Weights of a small GPT-style language model, trained from scratch on English Wikipedia.
Size: 9 layers, 3 heads of 128.
Architecture: RMSNorm before each block, biases.
Each number is 128 + 32 x the weight over the matrix's rms, rounded and kept within 0 to 255. Layers, rows and columns count from 0. Numbers have three digits each.

# layer 6 MLP down (transposed), 1536x384, rms 0.0807, rows 1300-1316, columns 192-383
110127112177100110145149121157150153161080122089185071123111118124171073168086090088122129154113113125089135119139102149141182129183162074167126134107181116169151129152110094164124131169089131091106108184122136121118163111110126146126135085156179132148139135138078108204148156182156112111097150171144150125105134111147108083144093122123099132130164160153142152183148123140121132107116133093087140177086067164140145098132122163146168161084130111097115125146134110121128149187136130166133135090115051149106114131119123102073152177131119096118114183098142110101161104128096118076
127131153141121164091174132117167178158103136179160100218179134151126129171125152153139164134119204046089097155140076187131107095087101189130150131127077150130085114153064106093119161129145136167134144070139171151150129181106162132071176103119143124110141099145076151145129124157100153097170168125128121148095168166128133143129123071112140099159096138135178165154156105136105113152119106122106127145101152169114101095187093104100127170146122099115091153145122147101086178193146120103113067080130144137137072130158111122084135084120062252105074179182157161162128104091185122135
127148132137139139212116152119145173091060104164084178124126170142163192113087123120102192115136186155144097129100121130132103070165091144132112123127084128047142115156159076139110138172125113125176111134120123095109127137165117105158111116069139146127114167106118120119160122156124123142078133127109161155086154142173104178157068140138118119093141152070145124128075128135159138133150117103139153117110107119112149159145166088129132213175094086070133166120142187168126123068085112083085119156140133072113150137066137146102119133101166120142175114073126140174136128140137140173
167161143113092129169091141173141121173150220111095132129099175146146145131127150178134085156111112147142116118145120125149125122103120143156176100143179101120118130108130156127144162119129130136106159097120151156149164137116132143139120083159112119120158162132096109150128191143081143117106155127118065090179097131182132111128127115151152138143112126106128063121143200092127084152143213156156082167190163195111130109162140049121123113112168136129144145142133130137102145161109129083166175102154074092075163183056175145116112188157104164094139127092165108113155150149171103145
092128170154082125201128150148128182132057119130179174100069107135102128112169080177110125166139156182158092137164142102141087127164139120129061138106100146126143102121174130152110140143095153164095140175144138108088129128086155153158159166094151150146134079086135172094082163107098144094141168126111126127168170134093094148158091173122164134127084123103101118171124076089162178147131125155099136143143124118118164137140131087134097151101103124112104090084141097089138149122078112146174131170106122130128106138207116129186128142132104106141093108174119169156157132152129114099
149128142113158113107092140152165143160136087150136096153146184144147158097119125118135152147131141155151124091111123139130111155160091161116145115104141136149130098150092113170173141111127168128111139160120068162182164120148168125104089077093118117130139133115128142163122119140096138109149113160143115102093123180086127175085110169143097114138164117108181086113145122158178105145132114157136129093107108120114140102127170108099113121101144072105194146125154114125134121078111130100147167144115119123131145153145130187128075176117130131156086137142141113155114116169113102092
150106106088098082113122109105143167118135110107102148122130133086164148143117177147113162183136126126160101179111200076131143096111112105089163198159103130134114092072080128067099121101135100135101149145109126077158077106167122094142141125135118106080139134133159187168129103137128089122109119134162144100096105151171103161202065137126079159144155170163161110105113156151164107140135105145180112129123117135107118149109066146105141128115178139121177140145123083083132073162157108127102114139171136106144158050121213108143103120079145142150105137042124145143050170119088164119
091146088164161185148110056155132121165136143169115131121136181174163137133125109130190119066148160075099130106131093118157112060116130089163114159126118083127154121121096087087145055161142070174097133128101098133137072072139130173101148115147124148118092122102156144096099134164117166151158146076126163103118159121126105117134148142117154103105176133120090151140110106137104154132090079185102174140144114120150137149089106161118163146085111234117158085130134134130140095089195154111157085144149102128121146109142115100068169144135126066112099119130094150132113185057117117104
122151085068117113083087115097121076133079109217150112147125123159140140080119098104100118167104126139123139125129091124143183132128094123183113112126152150117108140167086124127155130154166165141173116140183117136143161086063167140185061138072107219179149175133059155146082136136122139124109162121136135144127123158121165076151169104133087161084143125068095093101101204089174142148170213129129136102130132127101148105101090110139101092120115146125181081116158076161099136093085128088132087132134150172120200209158110126151077124123115107141110143180173184091110123101122083161
144165084146113129100121131157109179142133114154178175155168138106135159135158105185124175141114129072124155151185121134148110138149109124083125156133115130108122096138152172136114056138143142119139136108107131091069126171094107166127085100161134108176135118128122166145090095135101143121140160122141132109101140115149119147121172164107214099161106140145125150126092101202135139155090088146154101143101140100125153185096113143078166119137151101139136104092120091125113182150128142183107142112117145101153090087121130149162104128112088067074114116146123154140160155086162179098
054160164146127126061158174098107128170112117222104137142108116143118148147093207124086133132090129131123096158145141125156139202149136071118107091170142126079143218096125139155108100074165164137150103102165099125118163135070118124170162140143149102097108108094113094182157062089085159156183045126106087169161119127097088120125079097095129176110087135144137133147118170138109156180055193133094155188158133164131104140084123139205153121157182146222095127032111064150119130135048105175099094104069118170134116148114149106122186182112131153202096165136144148157142108083115194177
167135092119138113173135165102176050140136045157116117094146040114174105143112146141071103081114135154144117152150139105103123158150134103183145136125109145149095156127179129159162103083152078149153107077158113119193133114065138137136141129171123163174096099080122107101145184109095098164117121123220157137116156125166094102164137117143145128092109158129101188132123081146140112105089138159125094132173134103147158036154116118130164108111097142088091111192177126125112190103097120136105165132115167149155161115133068087088122068175181154175170110138147122053123175090168156144
132142109094135158134142111111131119136112137114209087130109156164142107132033096114206171141107197150057130124140116094150148146165071143166072148150145100156113184052148115080088160161122156135179120100128186181118109114098109085087116122151100166137119099170128109154150175161160118085100114137113106126125138090173092192130124158121137143128133157160143161133194113108099102150128104107113132128164151126081126107123172126125121162143041116102168121105152130108121134056138121139158132163158054089109138000106101119155110055141202144154161167133115166056097115162133106117
192075072217114158117106153089086156096135138135071127092165103101138133116109093135197126100140142070137143193184120097126084092179091130174141149107172135111146137076165149127155210155117112139226092136176163110056131176107162087105103147117127100127105147156176131114184083106114099207118142146182125111162138115147148111161157127099128130140105160141144149123134139129121170133107092113145140154112120114148154129157132102105104134131136162142138100157167102168152086073119160126092156112110153034123185104141130128106118127112105182157114106172117130160087123119148096101
107147115147128110138127135125090121148123177134164107141076099171165126115132145112098071175145158112174106083104064157116147091139124164151131131101133113150150111073165088115137128148094110112106097100156124124167121132174160124097151121140150082164160151183126164110095117170113138141167123176093084118116095171108126127124128129130061163107187074109182080146149145108126203117098166147133109141119135167120161138122144098123184097129144109161130139117147202109121096168138112158126128146148145070115123179114091111137169128153112119089112139120122092113168139095126121104
140114105119136129071106128130169121167163156156103174150118129111128179154095089114085107152088155145092097126151125097122116149167120084067152138191124134150090099125172087156072128105146138109168085150171170147141129135136053166119145155085106139158192156139066150119112132100082113083133086153121187156123095068163114116142131168150109112123147118093103123138149139162139174125103107181169101185137090123155098082117135160094161132144193113153180100162154155130140126165077136106083141094100130144124106065146069136131123147191097118133150088155124154157106098136115153085
062171136142091169128097149089162114112099143055164115132155139136149137120082111110105136135100093148087146124121133117118103168127125171109116136122190123102101089128102077129105152116126131141143128222160115105162135126066151151086111114185122152139178112156099123118139124067103136119136149089111122154147117152130121132132088093095092148197177141134126137178090138156158153136167093159164135166114100134097100187146102069138106162167185104140078077172128160096125113131138090117049110079137131136160071109129129096119119104098133095132188083109135092158107133172123122154
# layer 6 MLP up, 1536x384, rms 0.0759, rows 1301-1317, columns 192-383
120083118122147128125115168145154100189124113139144159120111154105143141081122075127103152109122143098124184097142172187123150092082162153151196114156142140084072122175086093147144137174132140133117115187147103102120186141099128165144095079135116062135128097130169108131149173104101090128190161094114167194203126163165156182173167134139082117183070117144167117204101110168143165131130162151116145125164085157090132156118121102108140070123141069166117072143058161114173100139132127083101160129050091147099131145175151124138121172054166095164186103113117061117053127157077085138
169099097157114083133113139145137106142122058127146129110102078113106092139152029101099111090120107205108113136160127108103161124113142182101162121086161142113104157091177196142125142096076096095155163156129113157177103148083159096092169144157139095130160118119159188153159097091087163117148153111164100098091071131120092089153169173155148116128115161116109109159129119139122157121126121119180150105145103116094164194126075098140102093099195165090136136143120089124138137159144122102167166104101143122177150101135103164214142114123109110112114080158136113141126109184173091121
154090144094043110144134155120083118108115125133152104152147063099066125149099122085120168158118138090099084151103150094112090091117109151092081139128137138147143159064152155158160069103130099145194110126163091165122126088095110126133097102107096125140119107127132120134180091155099117076138217164137134065101107104102106104097124133151144103140096134137177136094125144111152146144150133123101123141127117119107131119200153101148147171139100123173134136143162096115177119087076104170131113134142151165136086129090125093124142130090082150162159105120112101184105178119089140105
135159123141153153143107126130076093132171096123159132135117122136101142114194165121073146113140079088098120111163183143107135140144123142125070244131066102116093152124103124131111086106139108134151117132127108118112117082098135078130128122145104147108134140117192128122099137131140130092138144121127129068128117125150162102164128125102132146171104146129126099093106125108131128159140112093171154130129121073136117162138185066138140096070123146137119137137095164106176150151161150140097077128163139141146130179157099133097098184093113131169076080123118143103111136150119153114
086117126158122129140148106119101097072157117137097113120081109093150131094185114119153128137148147137076144115127112130129123148086108100131108180130126096091150168066114125129172176095149168078104112095129115143143117102111118133157149127166117115165157138152120132122135114150135118186095135173109082085122082126175132133147090152127132154116095129094131127120105111145097164148183163120124138163111099164146093118145113128127159115160103130186114112123103200100125156122147121136127083134101116119099095134186126135125141118108145121184180119126128129100131102120095103104
101155113134132097118129160111124064123101139154151083112139119148176121108167176114110132106128157133154123025165137144151095146115130118150118111119094122151168136101137099091094143076160086161117169120152046101076172136062117148129093066103134090212116175098174110099092061088110167119179128111086136120163128131083117118089087106107176115141139096107128227124151153162117147153129074122137153127122123138148160163103136118149136155114163142108087100174122130140135158136149133074102143108131148134157118165125084192147143142171139150126128152115170198096124113170186065113
115104117078114104128146171147109130064144112127137111144129149076129090056075169117057122180161124180107204146184196117058134158148098146123169061160064130149114146131131174190080148126080094116151127133152140095132132176099105148088142075061098093172127127117115115172214111159151079090111100134131160157102112099111144090122107156124126122082146137097152131145161185103115093139131134160153109124144158136193187103103128095112112111125111065103146146138117127175153145128095128114092139158081159171127173143046090153091178087145093126110139081174208128113157097182087238150
187123120160085123156156119113055118097097132118114160133093110085088129110177135165080139085166150139172130134134170153141107074104159138092081145144120137158101092159144154100121137128109135090175153073094097071163114180214152092133150118098143095084115176149148121108198057111139126105134119103151104156152053154119101138087138108116138118147136148108157130138115147119132136182090145114141137149072090145163171106147140126129182161136148146075094140095101211053156106117172101152138077193124113156106149071144111159154129106142176115173172183138139119180157085104164111138
118133104153120193092073088172146075116146091142144103153144113107143110122098125129120078123072140136095132108112124122146158148159116119174139128103159162149130163070165170162108125117092093139098132141115134072152135187129125142136139147094103111160165176123107118115139122112153108113155116090160154078159111116111179169169109095078077111174092157132070141150213133110168088158219095150186178114094119149116127073130058161104131133144201158102087123129153144144141156146138129099169176143100143129124172082211082121119116133154111126129106121145118103141137106135096114108
125073132173097140122171105180080117146114138112112142110125184073140147109071146136114093137103137125074138148147169132155081122113066127153077108118150075114116104148130132107180198106096137140132126131096088171100170081128150084131166154140123099123107111176140118096137128182149136103165090069098131105164063138129172121143170129089139125122132137145144139184121154150177090100097156128105118127131092133121156078143162148153160145194201094108118116120154121143158113107099168104058119219080135176108185129097178196115099059094118153127109079046101130144106172182158098142
126115133144165137132117125145152114132129160065165138087078089150109175112118129072178136109096130149104104144127153083138093164109115096094126129123078118139175105166149154111067083126173121061128110122109129153141120185135150131092112078146196097121104167156158147160178110159077162090199155156159143108120063113112098147122076093090098143103193155106135152114086145060105076093154134080085129169153079076143134146148135165150144153105134150165091146194108150052144143087091160116108133131110132117135126100075150139116133100094045144080120156094133166152098156102130099167
099082114135059147053113126185144131106131114126107232095108091111112132129146106154133131107112134134181123212121120127097074106125123149142164166066131163091121151084093084113141078110104089185142145113129107156135161182133135133146167085126129085091097104135117137098057146159142125116181146100107134121159093182149162137175093164121109127087152144115158131185107145122121142054178176120118144095125100150170098096177141147123142134118172134171111156090129080124091132152113128097109144115117123146170147166107147169193118130110172104116134161151107120129099107170181164165
059119158082116133115134167162106141191125130041160126146155145136144141135131117083159071138146083116136101133083060183154148161060138170138112135087107135061136154107102107147118145024133198156093133151121103125157160149155147125076122128244132081075141155152121152123122135119115185055116090117131103127098145140139131107118137103104144127113169167112139104153107131152108070154191150124064145100153129135137113114161136185149086106102159125148098121127104174071098164173148148088093140140123145138156147127081138083076120071118168130144177106109164160101145150126112111106
125127147119161146113103130113111163149123107098087127142097141131088121106130149115131179160115109082083121149130122131160083095124102187116133148109165141119167098112144122136113125104125167153107123131141196117102162167173135155156111151114138137141087116133175103158161134130113154087145105160145140129142141061140062083146162143114114142117114177102078134082155084110140101110110126123111154152136130109125164064171122149154160117174133099159139121106176142134140104095126134119170175136102096132157127146129139177161177185144108144166088125122122121070133171091111147107
181122113153150108065132091171070114110108169163151121117089164070113156117139160134133181172164153180126164102124168135132087138090134178181128142136179111105177157125125150140099079095144134106165141131118120098121121133111167041152144122166171118089128107159099135097113158154106082130130140099112147134086100152116132154101128101104174154116176164064078073142142180102132137102181131115178151147109118116161106154163161086119119096142150144085158102122162147132152112145184147080185194153109153098108150156149161102102156153106121151141137023032144109103091091121100095124
084114111069115116097129119108137144139062124135129165085177120160128090139125111126183127160221127101129108130173129113090087173107172176123132117111089113114135095172144102096152063152117065157130184171068129126104153101159141184073130171125151103112100135099113152108126112134140132135107124125143217132126094150141160114151121179187172094158088123155162164149128168131110108133178064099101125112131127115206136114134108159133084171117126142122121144085123081118156119090209166165134144136107125157138108130106132153071126133135143125168093167147115105100134119097162142095
147136057125110121169069158120155136124142157107176096090143086117139122123076181124116136188113129123195125093172169113103120129098135135116126196121154139094081123138193173123122160148132123163152092096102185036113121153126136153145044118114113098124069153138106124113148061131127100126150104107088123075167137124168133113160194097111178146177134148126128161121114112129133134184096121160169170180118129146131070143103109104152123089160143112100141117115099147163134137112137118106069182125161168148149159124078130116116143141082040191140173104167116171105121065149147132168